{"d_model": 256, "qk_norm": true, "bias": "none", "init_std_up": 0.0303, "train_tokens": 190000000}
Each number is 500 + 40 x the weight over its row's rms, rounded and kept within 0 to 999. Layers, rows and columns count from 0. Numbers have three digits each. The size before them is the row's rms in percent of the matrix's.

# down: layer 10 MLP down (transposed), 1024x256, rms 0.363, rows 237-416, columns 128-159
# up: layer 10 MLP up, 1024x256, rms 0.116, rows 238-417, columns 128-159
down237 107:498514477407526511525445451481475507461511478569520498537545558496432488430450517506508583542494
up238 096:549493481488431482538422495459433454512505486629572495533531501546485494463443475486478512529515
down238 098:418528477566533452522494484511461517522473444542499560434448536541574540550493439529519500523531
up239 104:479499517481457472534493526472482464448493470538467545552474533470491486416552502487497519516423
down239 112:447435490483460426508504448482427520452495476488532578503494533526447525547525438445453504543477
up240 090:469495478516503426443540532503482526470508508512510526504448506562452484504532414482501536488462
down240 098:536510504509457497547445590444496515492446521456489448514498469450563509551521477530493489461523
up241 105:513440507484432462522522549530525501574476511553500493428500513513517474525549499508545416521494
down241 105:520507564529463436534519587559520540555530525492525519548539491451545526501500503435482549560534
up242 096:542488589545560470505538487562438514466458498529487499492535473552455488488538518411535464505545
down242 090:546415559476502474476470474538497514522547465521460476505539474454501530446535520499508505464527
up243 101:534575467536491541515526437458513448477432493492583498485494493538561451440546471500492496554492
down243 110:459526527469451498514498397502471491502537548501512459521451465500516429525575518447529511553473
up244 092:561478456403414499523508517528476521525526474494554471584456541530550446469483527514478517541542
down244 092:551505517576482518513563473495470492504425517476473481410499489512583540507576470449480439505494
up245 087:509443505518478513514537526439490519441557458506522524534488532453525538499466494432471484420455
down245 091:442531439475534487491523532501557453463463455475512513443491431456559528486409498523568539501497
up246 116:493527536535522471537504505498456408570472561466427508533421522456571484484510537482568490519473
down246 110:501574517482525491461488492548574550527526524616397468484428502448540507570528490442486456503441
up247 102:501507486483492487449487541483524508525500522372483456581435517529460507475496515466498502473515
down247 093:476528493491523552503518528579470454467442500473483474549584478534535545467550445506509556502407
up248 105:462539398453423501527499456500464472503456506511504442536495459460454511470526447505502451488560
down248 108:410580523505540552501477560530542482554480531535568503483466476518442495511446479557544541463407
up249 094:489581448470517449504545432483526449516497536487549543457464395540519487489473441450518465510461
down249 098:519468494431531580510487506479443495464496500471545491523552458544421487532513455466482523514443
up250 101:471488501499533535553523392473473555467445530494487598522468500461502480544535497441588477509572
down250 095:450494501519501468493536473519540475532519543520499444524454506488461506483500454514496513548429
up251 095:478542539547500604465524481467445518558464466522485539455534467518461552505533481559504481535475
down251 095:500461480477545467521465554586462479489472406503574481565564556471519513477491465471527529479562
up252 101:499538495527506414519471457552537526555529542516480533454566480484453486493487519483459501511520
down252 095:537494507493466519558546511532496517416551439434468406570493496511442524493444546520460501530483
up253 097:552421507477536497453436434466428530519433453558515459546476503492597517436579500445409474527493
down253 091:474550408550526478466574570503505472507460455499501543455507565493514426552431502522495518545477
up254 096:455552516533455521480503515468476510487413516525485477517493460499446583547510497469475529486520
down254 102:493576522491562550455480530444466523517541504511432522602519495534574490482504534465523469456540
up255 094:455513510505488556455500476505532447508491519531500451370522551478569448473484477514485468536494
down255 090:522482512510515509509548513550491510469566504491498474511467486549437512533448532546548465502481
up256 090:489554496387495549533398492467437442528508555472459529460484502522529476476485492437501488454447
down256 091:518475477562494518424555435565468460510405510519475519514516506445511464528505560472530483530511
up257 099:480478526472491456533501576456470548559481492569475527498521488535511478575509492517520530560403
down257 092:458457447448504436449503561402528491511537543537517498531474473514538507443481480513518458436479
up258 097:524429562506514476461521445484415464527488464508573553445475588441554403453508496466497472557527
down258 100:435531456479475502552479468559530480491474445525465518492505496485503511484523537522447451520485
up259 097:456513482520571437454584447425499523426521493459479507477494583485564554506524424548449485524548
down259 095:451504505460441498487467563507495467495443486535516517531489455540485509539482512526574500496459
up260 098:464608474491519497502499489510511514525500449453468459443479587506473577547485490517477497482515
down260 105:546539576509464498463437442512547521493527476484581513615491576531521495505435519515514486462525
up261 098:516488475490552511440512576446552560523503447551499487536561458487532481494462455462500495547542
down261 099:524469555577488528521471517553482515456419507520547491554498440489499489541492473524509460571504
up262 105:544463457463478441502533519517502433487491479532483440442533565471549530475463471486572477485538
down262 110:509531551538460521535490428493469472563497540432542492511511466519483587491426469418531444520521
up263 093:445502438472459483538558470451416464489491494533430517449545513475526502515528373548500556463512
down263 085:427508549484483489537526577537510515483453523544515498549463468507389505572506551474474503527575
up264 105:475530488525522569507535484528502495488541475499483532475529505433427497499494632533500549534495
down264 114:557507454538448503475550558544549570465460521499534492446555449492487475474487506444470474483493
up265 104:489509485434473511485532484444479483493422509429615535498532532405444559551519415556498484529453
down265 096:474532572486482485520513537535465545402480480447498529495492494455497551545437496531481452510514
up266 100:479510486439553517471533524440411566504507507496435506520500443506476469493470523464510508491445
down266 097:485469523486465507472591487506509500457525502455488522439448503419489489494529436566461510469550
up267 106:570495523505491495553529547520514470498513615513569472517476526533409489479471480513473478516476
down267 101:534586450525494452548576466520504475469492505470471494514481515474505520488541459498534523443460
up268 109:489487537506528530441495527392361509460539512513429477480449540455476525508438470488514533521480
down268 113:539498561522505502479493496443568497466474477460506501586449529474511498519433487472484472468461
up269 097:490507560498555517460529442518503503508508441479496550438521529551502487522461531503495549443520
down269 093:556514454504413442520494564464466504445523464530445523546455538503520565457562480449468523524452
up270 104:456492399432530494470515540476517430468455537559509512476453530508544515509495533475491478505459
down270 105:485487473503461489549458507579513433553444461537515462533502517469446498464418529477477430452441
up271 100:526470586478556498517470493477534530476471506464528517495426533526480518520479484450481528548520
down271 096:510540520555461495489518478487518488566485493567514502452508485525516526556482474531531460495463
up272 097:460453484567550484502507525462472526442463483498575558501420494499545518503487591513534449455471
down272 098:513476513474435493500580452519478474460503524546470540531452468470476506561467487525480486514437
up273 092:453524535548465525453479517538523472531508458481494493472443546535513477480480471458466403518432
down273 094:545571537542499470487570568456554567443490494564516493510513469507534432512422421519464504487417
up274 106:463520461457424457463555463463438485495440468517492491493477459487478536507502454452457482473479
down274 108:424500470498500546465504519553504439511509494462461528451528538504546561560522493537557448489563
up275 101:508498531474476536447483491556507460480488541499549526475542506474489536505487521521541415503404
down275 101:474475472542503440457499523471499520504579409571494508496524612543515455544557496502512429543541
up276 108:494427484462500492538463522490452493473428459448495496575480513513487495557448486439444464497463
down276 099:506532523586543471484489463509592501543542485514561421466579444451548504558514508524491466435567
up277 092:535471480455494536493504451504497448485452548542476477530513441483454459466523548512515502457545
down277 098:553468514475414509517495514488514547547534496492417487530540517461486570535567539472465559491500
up278 110:487552451468418496471534481505490494473514481458504475414544509559473495465456511433605530544478
down278 105:467545510499527514472528486468435465475526488484455564495478519430493543477505525509509443454550
up279 096:468463470442498506464521530539461553502500508485501479433507511530532487417504537484490513527534
down279 107:513517519492616511441455507432586522485520480477496555487542511494505483448493499469460479483527
up280 094:483508510405509577538487536564421499511513466520403459494503549494555554544555500453492527477512
down280 095:465503491524437526469474531509569559520515430553509493473506548416476448455471480547588436532508
up281 106:537570473510520531497551529565504450421560527502513512523531496543463508544538490483505543553509
down281 101:570485507447504510584448477466511543486484561472511412455463464511435539483532520477485471494518
up282 094:540467481488526499518520590430503476533465518507570514533517502521506543516523566530523480490532
down282 092:511493520498548472521478485483440506477413564544509510509501504522512481452450516455486527449454
up283 095:523544559507427463566515507467477472465503571548484458468523501560477475501482538522544458524493
down283 096:458512467513579519448539486478524447516510485500477509557517493457499504509552498491507485524491
up284 107:516544535546483511461503486447444506549509495527418494499529402535451529453488433485558507481476
down284 112:469526470502464499503517485504441551512488489522400440457530472504460457489556507543516451560536
up285 102:519554547536454518457515509431503486568557540517537615516466482524514577503525459455405504524450
down285 098:524541509551491531455485569416489473519459469554507504572483510491491480479508546537573500494437
up286 103:562533439434442494522529451525493544436492600536530467559503478515437471468513384472528479506522
down286 112:475490532392438522505465470574564537568498489482495526497482525510497620517483529515543461426493
up287 092:549517564415491497528505487450482419512481531510508503485482544437515448517598564417472507486513
down287 091:510467553529537543463500475495526505552530470491528527490530464477470526558492490524464448565505
up288 090:529555442500544498469503546546403507482509471366502545520466514521505492460557471482452485448479
down288 089:465537476481457497503505492508503487459502483527489450500479513509529519557549489508440509502484
up289 102:427540514574538492493519454535446527511537442510524513527534466485452481523499550499551527559499
down289 095:451578509438515441504568448445568510556526512508460478472501505492486444499453497493494491470516
up290 091:505514524484482573462503488381517481461623551558485459541514465528469465533517570540473529481567
down290 088:525418512513440474506498547541559496497456467558504537465470506470511459444497514480445485517504
up291 094:505476488459587506514486433408543483550499477472566535494516500420487530534453519498504489534530
down291 089:471516504536591533500454512454553433527479550452538467490474517477515498522491530488560536474498
up292 097:509554529463532509485511513581459569558526514459480499583504443531459487518500518472527449511443
down292 097:476490476553527504421509567560542480460496486428502465502462523475501506553491431554467546473521
up293 097:493544422491515481548467482526506457504524512473568530454563509559460477439548419536478524545500
down293 092:490503550516417523545513536443493524524437501473491477489528552508485540515460486512568491461464
up294 092:546481550419486459536531513516431391495526549515483499556507456570441468405515454481509575549515
down294 094:460442556539488524548560489566568472457467526520468522469551472479475534474457521566534406525490
up295 092:634505418513468464471467579516411483532443486446492503497564481453517498458496483448439466463533
down295 093:532537467512482598524579475561462546437521522539469472478509434483471411526525520476515536458525
up296 099:472523421478584502437546479541548536433466429546484496475431524503469567576523498524486544553545
down296 096:546483510551473481577527464481522464539443487535499534494538487487518512532506459519543527467497
up297 100:521469479467482614372506519521403520499564519536557487460562536535463531446538458474516491501564
down297 102:510511458465496550498468522516506511517533466530505509546535488470436519493455519420455486472461
up298 093:545507524468489536531423481418522485498483523445493512444580419478487439536569534482537460526585
down298 085:543513537559521523497498496545506499506528458531439474581530539522498481535418511453569486492500
up299 100:514507582492551476467489530487487478507519508479481491562461480507486483541522499503454522580543
down299 105:429484548478514453552492546515529502578465508499495462523518610462477508492511548505531478524522
up300 098:440487489540476464401524436508482532436552440490534458483502478516479526554530593490515468497492
down300 102:519501540474492509518452510501521581566547460502494490519479463490432468552535482499567505455510
up301 116:506476487471529482489548499445510500485487496449482487471433502452523520502544511602458555454490
down301 113:459548464545485486542568539566544492482536527573501511484486461457465468441535534470522508498487
up302 096:460488527461529490477495547455513468475536462606533466475515483476481481464473460561493542503509
down302 100:509562555480488476502445511484444515527466466498443516456490513505459475533502557487509420501490
up303 096:490525509515479505434405514522472508525584530488522447501425577476474442522527540558466483466567
down303 095:500485506480499498438489504504531482440487540483503446505532481504556553475585529506452512536508
up304 091:350431558525538468565540434501527507451542511485510433550482516536505515498481524494518494458496
down304 100:557523498535424458424465520464527490472470461535501465500613542544536464427553519459527589426518
up305 105:567589490533489491563488485500539476488500523546448494512504430468521490547541494473544533529435
down305 101:489422483453504521513532467500513457511473484485489546562461487439447499453551555493558488493484
up306 081:479429584438475505460468547542473495517527450489497422506537561560633479521489468525442470484487
down306 086:527499495445430490422553495553500441456462559572577561516435477478481545536528550531531497452506
up307 106:529420498403494495497509488446504500480538600441522457516496459492484469489513536455534471539511
down307 097:488448413496531482496531524446521459494560476484470516539474510536533446501487520435472521551548
up308 103:476474538490530519457550536570503522404545474486501512493497505433516511494498460445521494502454
down308 119:448526483516551523510552456476478569462491549523418494461552517488552566534393467508538542501508
up309 106:485499456503571449538480498523524559444496502515475503440455515461532477503505447462593497483445
down309 104:520553503499471509514517466563460494414489513535561545479503462531448504568494455470483520546502
up310 103:503452463495504503482543513466492569453597475534531517495442518457537513506482496514437449461514
down310 105:505515537482529548475472540456499483532548465510502560449506539463457474427468478498478496456438
up311 102:500545528470554471521556547493517494440498543459544481482535518522476558483526431456507465534560
down311 109:517528461493522517496470542442444491472545459530494590493521465514504509468551515479471472501501
up312 101:579420462494502442494468508478425476538575505431492493437536475499474510508489487504592462445486
down312 103:461453472481531473480407520541632533497539538468527540495507556583495506509512550521518465490513
up313 101:525524485446458512498510486477573523503500551538494583497492544529497476443497560582545494503468
down313 100:504452496520439487481507491442502501447448506470493550409494465486491484588500476543456519530476
up314 103:521525421479492443423433407479454466474500520499522488480452455535547547560530542465564519427525
down314 107:492472500603416471502492495530519541493452499507497475539542478547451480485512565541485471484566
up315 099:463499524504551554441480511415510479508531520553550457456506508427493460521559536489548424446575
down315 099:514485470556450559415423461455536504539529487494496536511552508499494483527514511455475530463526
up316 104:470534495463447473479469509562474538467626567506444553456535516599525518503491502519532516499531
down316 106:493504448502570489521480487480427467448514528554434459449461524446585495457589474508496499547486
up317 104:479508474515480449484583498577516522480431515541476492524524575479525566520491488483510542561508
down317 105:457523505486472510475491565491504499522528465503455490491518481519529484515556488536430525522444
up318 108:478556532437490489466556490536570495400552478471433435520533554501464489488552568471554487512540
down318 102:588434581547444479526427458498502419543476487528504531523471499475523461505476492438499558513471
up319 100:467593508432469519546492485478526476499487523565487514445454473474505479559527449510472446503462
down319 098:486490577451533519510485496505467479556472490470605546550504498507515530472459462492394536491520
up320 110:502539461449442488504507506426536546504418495430491537559498573501542521499491491455446495492467
down320 097:486472505521559516503521480504480466488444498496436571499562542482518485482430419429557506493447
up321 097:496548470393512478485584443535437550441567549464530537568550462406446484491547543551485469524491
down321 101:501525571484518450415500447555509485474477493461528483478472485404578472461497531493536542540497
up322 105:504473492519544516472485460444516545484486465560549478501551450575480538519514560473562486479557
down322 106:510498487467526612461578595467527489523473492515502538522522486464488477418557520496462492553539
up323 102:536486489450463500521488495467480485549477476482530568504479504464486522468548476542467490519571
down323 101:461502476490538540465586488546518437443555509470499492487475461522492477488551477518501455475486
up324 098:462509480472546531460526461463512517474520463513456444486468455449470422492550553460605471449514
down324 097:524497489583447491545519537483478527515497470421543551511463507572530580509495440486475531520453
up325 101:529495491481559542496496467562597498510513501517465540511446522491524461492566544481492474514470
down325 099:523569536486549573441565499545547515577535460509546515486538469527410484475476516540544506499489
up326 110:486452504458454531503536513579474506529457470601551542519449503529547561458512499469414505449452
down326 107:512512516493430503549539500425500452432540498480477424564490482535543466533461502525404499501493
up327 100:536517529454408485490525515495511502476528517540469439549502438499517547492545486528478512545525
down327 108:528592528536538504574503544438495547471483481463515524510538516560578539566483440460532534442523
up328 101:523439479546542502591462490524477496528556548499562502495503483486502523502544461556478556497464
down328 108:577446510513441545511535519459485495524510484473486479442533494454541482551528529567603486477481
up329 102:495397521514510578430480503451560505467548487453484509471495463597519442467496515510511541496590
down329 099:495459499468577494577543492509484497477448468504541530533547498526497486518506467522438460502530
up330 098:526522553429456521549472511480503509421498418513554412529532538490551478492456463502579428493555
down330 100:487530475564488494459504514503544458554513612497495513468458439465490465489531434549440413457583
up331 104:469450524531537510492563492506559543490551477501533513490487567541434448490493545552458518518492
down331 099:538445580514506468441503494470392540477517517547480503495531495449543390511515477506532485494507
up332 098:521508518506511508473489463559455525437548487519511481546500526458459485505495420488539460589541
down332 102:511484451496501522418526508427479511559517492448469514480471507478529482452524563480493527516478
up333 106:550496512503464532566631535553464555547508522481577489546514497499444455496544486462556480504434
down333 109:485535466451484447575549583544540558492539534484471494551498481551471497518466549500487468483485
up334 110:485558435478450464470515519533515470502473570479419470488523560564501514461513510515503510507519
down334 109:462471504490433620471454527533509552540502488461485444539515543497469484503466522532474479494454
up335 104:444514476519462459574504508470482511513489553523516505506498468545530542475545524546458540507494
down335 108:527535536468497526553503472456545512558485472439412499475484411504510557543427555508458484519521
up336 093:534513528490501532495565433520480518536532485500470471486525517499499523534468512523483472515509
down336 095:569464503496585475510470518499549509515519517550567495451428430566571496552494526483534480472457
up337 093:515563503490506464515568539538500540418536475435490480577512487473448537495529462474463502502529
down337 095:551532467463530497529476540538506437518460510450480528542470498475511578487534483506518485564557
up338 104:500440562459497474467526471494514489417538506629491503510535494493532447524521479496475506502498
down338 101:440496401539563502527497474492507455585477458470518500412539565538523515512463529481512467543524
up339 101:434494497534493491517510499492512564534475470472488509516496407494528505471508553452530432481537
down339 099:501489513555519505522440559515471474430460462508548514462492532481531569464531528483515516496463
up340 102:451552536510488443415523456578464535496534486517449521492451510547490531513473503445444518506423
down340 102:495385522564435545482442460532461531572508527521501407498486508460483519589490478517534493501533
up341 105:531523522462486593517440532562570462494501479484439486522464532464526524491523459468499468552537
down341 098:512459489517476511524541497514484493532428502446584535529506557406516403474556423577496529515452
up342 109:466515456475488524522485430464411473472503581464458513527472497518441572420518465526450539485433
down342 114:528485464462558563465493492444415485521502492570474531453521443542468552571465506488481474476472
up343 095:570524499534622553522519540447534449508494449511558517459460503557453495474498497482567501461465
down343 097:511459551514416531510520502448448521560534498528525559493553467517480455533478484548535507490522
up344 099:449486591481545540589404503524464422506447453558496476505496485521492552404574501522454569491580
down344 099:434543557448501500512488512443492468452511518501553481502532505464534476483519489456478516465419
up345 103:449495395489556517491507512524492547519542518472465502485465577458545461520461480422567483497567
down345 102:536599538485470510534447494528451518588499503547551467468541473538487519502464576429577522473465
up346 089:417423411471502513492498508523526447448544515548541467483492534431534477445518567516594482514513
down346 094:485567519472499496450481490428554456461483465561491497473492481535494515564516455479535527496477
up347 096:471516481457410473510567465492488535459524454563469492474444474518440502541527465557416483431561
down347 099:543452545497542448509470436510470562464554548488497528554484482494560475449477444472545496517511
up348 105:489524472440464483475556526473489485502493486504560503357429551440413448378502575498510496532506
down348 103:491528544501456473505463511568461515442441485517438475514504477583440479521413559495525482548529
up349 100:503484427506478541494487492507483519484422478514449408398540520387440431544549486481525485484485
down349 099:506513412491414523481458535529484456495519567477550385496522618556498507455460582468409517520544
up350 098:492563465432487478522444491498415535474476432468483482515560542448481553506438494499493572576438
down350 097:478483491544509443503514479497542463494505527521438466483429499474565476523454469456448443503516
up351 098:479472441507531508493510586533487524456482455472457490509465452535403504436460485592444520467382
down351 106:538482423417526548539547514524433514520402421465505477575467533588536521507471458559494519533485
up352 102:557489464502428468457477533507493536454422583544426503547495532504526545522522500516464407503470
down352 095:483506439528474472486542481530512497457557530522510451533556601479455475442497512561457539539433
up353 107:530493474503517460489510538522485544488530505461457489474447471487472410465470414505533535471508
down353 100:537464540488619433502417473536490564486480472500480522521488535463493456449455492497380554513445
up354 092:477538481485461444536441485512450487507492523460528586517562484568596500450612501549505526503498
down354 091:571452496467464524523487550484452548509418520471501527531426491504487475502500479476413497512517
up355 102:466465497491526554513465493517441485428602515540489504426481489557518501525550490560438462445415
down355 102:494456527458553498491527463440574583481465528433514403520481466470454534533411495513472484542556
up356 107:489447539511427521426507464492476461529514501540486507492489469594498467458476496472402452513501
down356 107:558501528497498504489498498440490500445470539526502496515516467497515423480543446536465463542526
up357 091:542436485459534510487547514486454453527510490523497469488541491577447524510484512481486461421507
down357 089:459502433494550551493442506517479483507536526572487567474558569474550440438472471559577480541488
up358 101:566507484566466535525480432503445506439464490537519487478536523509551537495591555521440409492519
down358 097:416444490458487542481533467423570472521507463402495525520443501512485455398457491493459463499470
up359 097:495482529483518505469494423526511573531533509494437621485442519522457533448555462501472506438483
down359 093:519488466530486527460470596513550531522549548562512494443552422499476468497485460509540503541608
up360 092:591482462526548523475504532530445532455519545502509557507516502471482528493532490428548545559555
down360 101:492483468476470442514549462484506517478464500535537489553505547490589457489521449466483519487563
up361 090:541485552528500531495505459493444581501529488419544534504512511532507530528478537417503479521477
down361 100:466436500446506421481554576457499497485461546510516539519498486461483561465528419503527565499444
up362 098:513494532516527441447523525531498494474502544548530488474425507479462527555470536497457474575550
down362 092:522478457565452496503516548483467436484568584449495491520553487484549474548486453432506480528461
up363 097:531473480473555495454369474516547514392545487556444562552542473481545527503539510431513512458491
down363 097:503452498469466467490438479493492432579447518475510548523626563490544550463463478491478482567495
up364 106:458484523430571532444546496460506498488483556481507475520530515450564453536509539442490491530498
down364 101:509523479541536454491416462538499471527491560489442478529500516510512491487579490574517505451522
up365 103:449503569511488520540503502477515431553463435544554469506509575478501532474593480503494510553543
down365 099:506495549529495528527501488422497480541494509514498436559515507456500446483480636481498567445477
up366 111:427476505506589498495550522553478505564538493507478454487537504536484531442520450537554428494527
down366 107:532542510507549468499446472562394473527483501511522551434525459471532532452551502533515485477534
up367 099:520472576515505474480545422537471443445534564517457534517515508502573468496509508556485535521515
down367 096:538553503511468518514576453531514485451435477478478549489494492473511511462525543442490500468480
up368 098:539455500482524476467479421449472511470476496568507419445565483492501560491478504496571580480549
down368 103:524499501493416506518505526547492512493504545418480398469555501529518440501479489454553579495419
up369 113:539514446491519530513508511508507494582588485504425539427511475470510476461540527417545504476542
down369 112:513587494508551486525531505511423446525468469510473535448456489476513494492474470539530520471489
up370 094:540516487491486476564468513522462453532535572486478531482533504579578553511527584563363516500468
down370 089:557512487470503407461542435464423533504500436516533492584450531583478510479473435473487544517555
up371 111:522525516503564482482441542521461456386473484511490508467449483458535563512573560538442473567488
down371 106:501523467487512538448490566474458539538518537516473485468449423499508542482503510499472485407546
up372 106:447451489421493529499491557461517475471553388462483544574468511469486503492491523438544492493504
down372 109:493506513463479485506489502524514440489517509573553430557528475468498495470428474514449521480505
up373 097:545510542523497467509518457470469461504581535560477517503432455520476505462515525442509441425555
down373 097:510522493425470588503551507525533526527487440535479524546502455501540502539499515447534418414507
up374 093:492497509497514462554502513488549525527521518555449575529506530488500463527515525508548501465599
down374 091:534473475509481516469463463477531526528451510437518449469519502450562481568493495526467541394458
up375 099:447548495451515572515476447544462495526477529491480548479557496429538461561492465484571493489540
down375 091:546477465502479496514439516523535509495501456456516543483427497537532525549573567544507552480588
up376 096:538557457473566455525487554552533491479490488522494430428504509512521488467469533451495442443525
down376 094:481418461552509529476505513508452513407466511470477466489517488445495543520412410522501563546471
up377 106:494617522468509551466468447520505430447511479460482541440494539515471474521542496564449474540463
down377 102:500555490510496485459468498499503534505541509458557399431508497489477562503463548513510500516583
up378 097:533541512439498544449476483478528504496459466475517494465472460467466558456499455537471514433456
down378 102:521500590486519498461473508493556513395516540517549470560561488448496516511476514531433558513467
up379 099:482552509501525510498518526439560457493523490498460461511461493493505513553492466450564394504462
down379 107:509501498521473516482469589541478512528541504508469361432562444489521421558570540468490499488529
up380 100:537445452500581445518510416478477559491528541509518487426603569474542545405485510529512489453569
down380 102:487529510559465571510572532487517444490504539453557527555473554531511467490491498428434516538512
up381 101:446483509521532531501473399526474473520507545493456463448517482549471492460480505473537487582465
down381 104:525525534461536501524484442564523541540530559487417481605446465537472559517522526534474504509437
up382 098:525459425503503499532525482456525462512517525543530557504435599602484589425493458457497486477459
down382 096:451510466547497577540497447549513549475482486498558579484504462480512546456501460477510479466471
up383 094:454526531484541498535446525470473529486452451507496488527493542499533540488495492488583499496486
down383 096:528460542500497511475501521493493553564428498488487516596494491463547513535472548477528476480465
up384 104:474456515483456499499531453514451523458516522489510436508455488498508497486485500443475434530540
down384 114:560464521509479486535511552468517471487499495533591498516485496495526450572513555458526545495480
up385 087:496470526419533525518527524528503435542471496492489493469429479516482485492460511521452510502541
down385 085:487414472423485481484507555540416504526477543561495546494490563487492477542442536509450495495489
up386 111:475501512527582541517433509454428544491530518521484471460389466489533501529510475520519474499457
down386 111:561490446522461476459506487511532500486526529455451544425412540461501496516462487524563483436525
up387 091:485494529508466518442474543519527470545548523560448521516491506581489489452503524537487520576505
down387 090:501616519477542556466549469492590401524470498469565525541553503491478469476494524566470414511533
up388 100:539545439478587474512512485556447513441489524531511436511530515538542467543501534576461477555538
down388 098:399569463524510566507528459468501458520577508560444562487519490473526517484438501560458445446614
up389 100:486495530443457494506554585492469495413468576398462499448485538566514440570501521485541435524521
down389 098:522454539448480517485475485543557443482457496480498523499565538455470511508525532447501508446471
up390 097:488487481471547525457525485477524554520474505528577443422500489511548534437463531512503489535503
down390 097:470490544480460502551510464486471505543538471542481472494499507471588573463507508471483459430525
up391 096:549476533446544549491486505442456573516532532498464470561518443449447532558546490425445491490482
down391 099:544521439477550487511530458451495522445488480574503507445459477522502474587483496474565533506443
up392 083:531458495498513418504497506474462474487504485515528526529518495556492524465557567484509472489508
down392 078:513412426544510507449507503443452520506450535474487560498525473542498457509412468550495430490466
up393 108:562450521482422504434481460578492396489493502488490475464434519535450497507537522439484471526496
down393 118:539540527466548501516504482415460516528533502500497451464524486492488513463460488499514554391472
up394 092:501501475465449528538487503543483541511492468502402523560472573489518464535544502516569440524444
down394 085:524460508512598432486516492527480495543515486519567564436451491497563518514430480513444549462559
up395 095:483530566498456512465621579481453482500455519491440518478443558468500510569565534483517476559501
down395 096:466552491501602548541388429411505483495530473536521440464466424429485487499462499539527508555469
up396 105:499536476513496556571587515542443510479528490466502423504492472470434526478509487522459488555538
down396 107:508598532481458551542461452487406470497448483538521549473560567466540533527484540532497442465463
up397 104:497440465462527442587456466517467493463498438539469438476523509543514474478502545530529449582484
down397 105:398509519475516550474604536479571498498548489478456486473539490503442558479503532415447490536520
up398 100:530530425603534454514531439463471576465492462481544519437497451492482512424536467532528531490400
down398 097:408509456530478547530511614471447507520505500484475566454478546483485504481490435537502528473521
up399 097:488548545505560475484532485507505535512508433495520549450481477534473457517493490334516573461438
down399 099:509498534536384533433427472510555493581461535398538542523515481497578527463541516532542531494566
up400 094:381430435455526506445550497539579431504514505490517491533472473549422498526477469435444559544460
down400 097:528580529470429454474471445484558465462547471466477473557501523475538492525523472460502569520548
up401 099:447515488553503525534606421492471439565482478480542513492459446550569567526516464515494556508522
down401 098:518429490521540505497483503541498491471455503551525591403549525481528532476493516472461476470456
up402 104:542483499521491532475527505507472584537566498531495513524518529444548498476486529578482470448464
down402 103:480381499483471483492438472471568406583542568370457492520482542491435496478519520467544498510514
up403 095:469511457392438533464517489480450480531531507496422551482496495547524532531435451461484447479505
down403 097:530442488512510547489569519534505476513435435530390524481515529462498513545517462499527519506496
up404 098:461501516424522561448558521421509455519510473497457489528456486524487508509557449416453553447572
down404 105:466532530465558539451552516536538587511527541499501535563531513502483489459541505493552504420401
up405 094:490523520542468507507543540459467549480508463514450507389581444449484537458506505495481464499503
down405 091:530447477488443569516509482513412442574461482462509500524489497490556485536521498494469496511462
up406 111:486515490446511471538520558516488538465545445511534435501499551493485513482470515506463525462566
down406 128:519520509459486482514429440504504487581572471466489398477504546491423472553506564515422530475464
up407 096:465558461488462465509544559446552443472491472548461505486491457506538533462444579523496449449524
down407 098:553486546506520525528539488540514489469493521487600389462515542515503510473528419470460475469447
up408 106:477472485494530526442504535502509501481463597561536561510501431554508544479483494506468434466502
down408 100:429572549487530523417469500500480547453482510444500534525504557512494538462507493483497559519567
up409 108:507493528486525508445465466511558418473523583533536422519548427459471589471542524495473531529475
down409 124:499505402522514535546445442483477481504493450438543509481540552604596543490457434481470533508502
up410 103:469471456469502437447540539532494476470505500461463439420518526568510476471511496470492493498440
down410 097:502451500540540535516453452469485518452515546494492586514484414469479499507504506456502507481587
up411 100:497540468498503483452445470508503501465518497473523469465542517519484488506505450451446489544469
down411 105:533480506441424576512514556509571452524516452505496517444521486488501480486461490471506502432433
up412 098:496523459481606532554385522479499449475519534514508522494629496457499540507442523462561441491500
down412 104:551546519450454560515495496511474546458483452532526451464484533502431437574514483499478514511484
up413 110:436538494370475533575439493410591475496506523514533536441504454445468478472516457526507454435467
down413 112:495527462448504469482495451536516443566564563490496507465492514492592515519500475431535434505510
up414 091:511471513505550497492440516504478546515466489473450560524470521526485525448527535507573474513490
down414 084:472488555475524488411510488507455449487535550452526548511487594565518584508466540575518528507506
up415 090:446481484495494469527450537551456526499488524501523442494491518501513519438552408515548444491514
down415 087:505491520508463375425500494491450479499486475488465531511551535467484496483443459507430488454426
up416 103:519494534427440528463515495559451513497519536429489439470547482547504510487437464503496478512477
down416 099:527524585563449551496455524482483520502497485492521497464461464546431510552446541465522433527529
up417 094:452510508490477481483505497411460535506518474397595496494488518517464525469505513499467483539525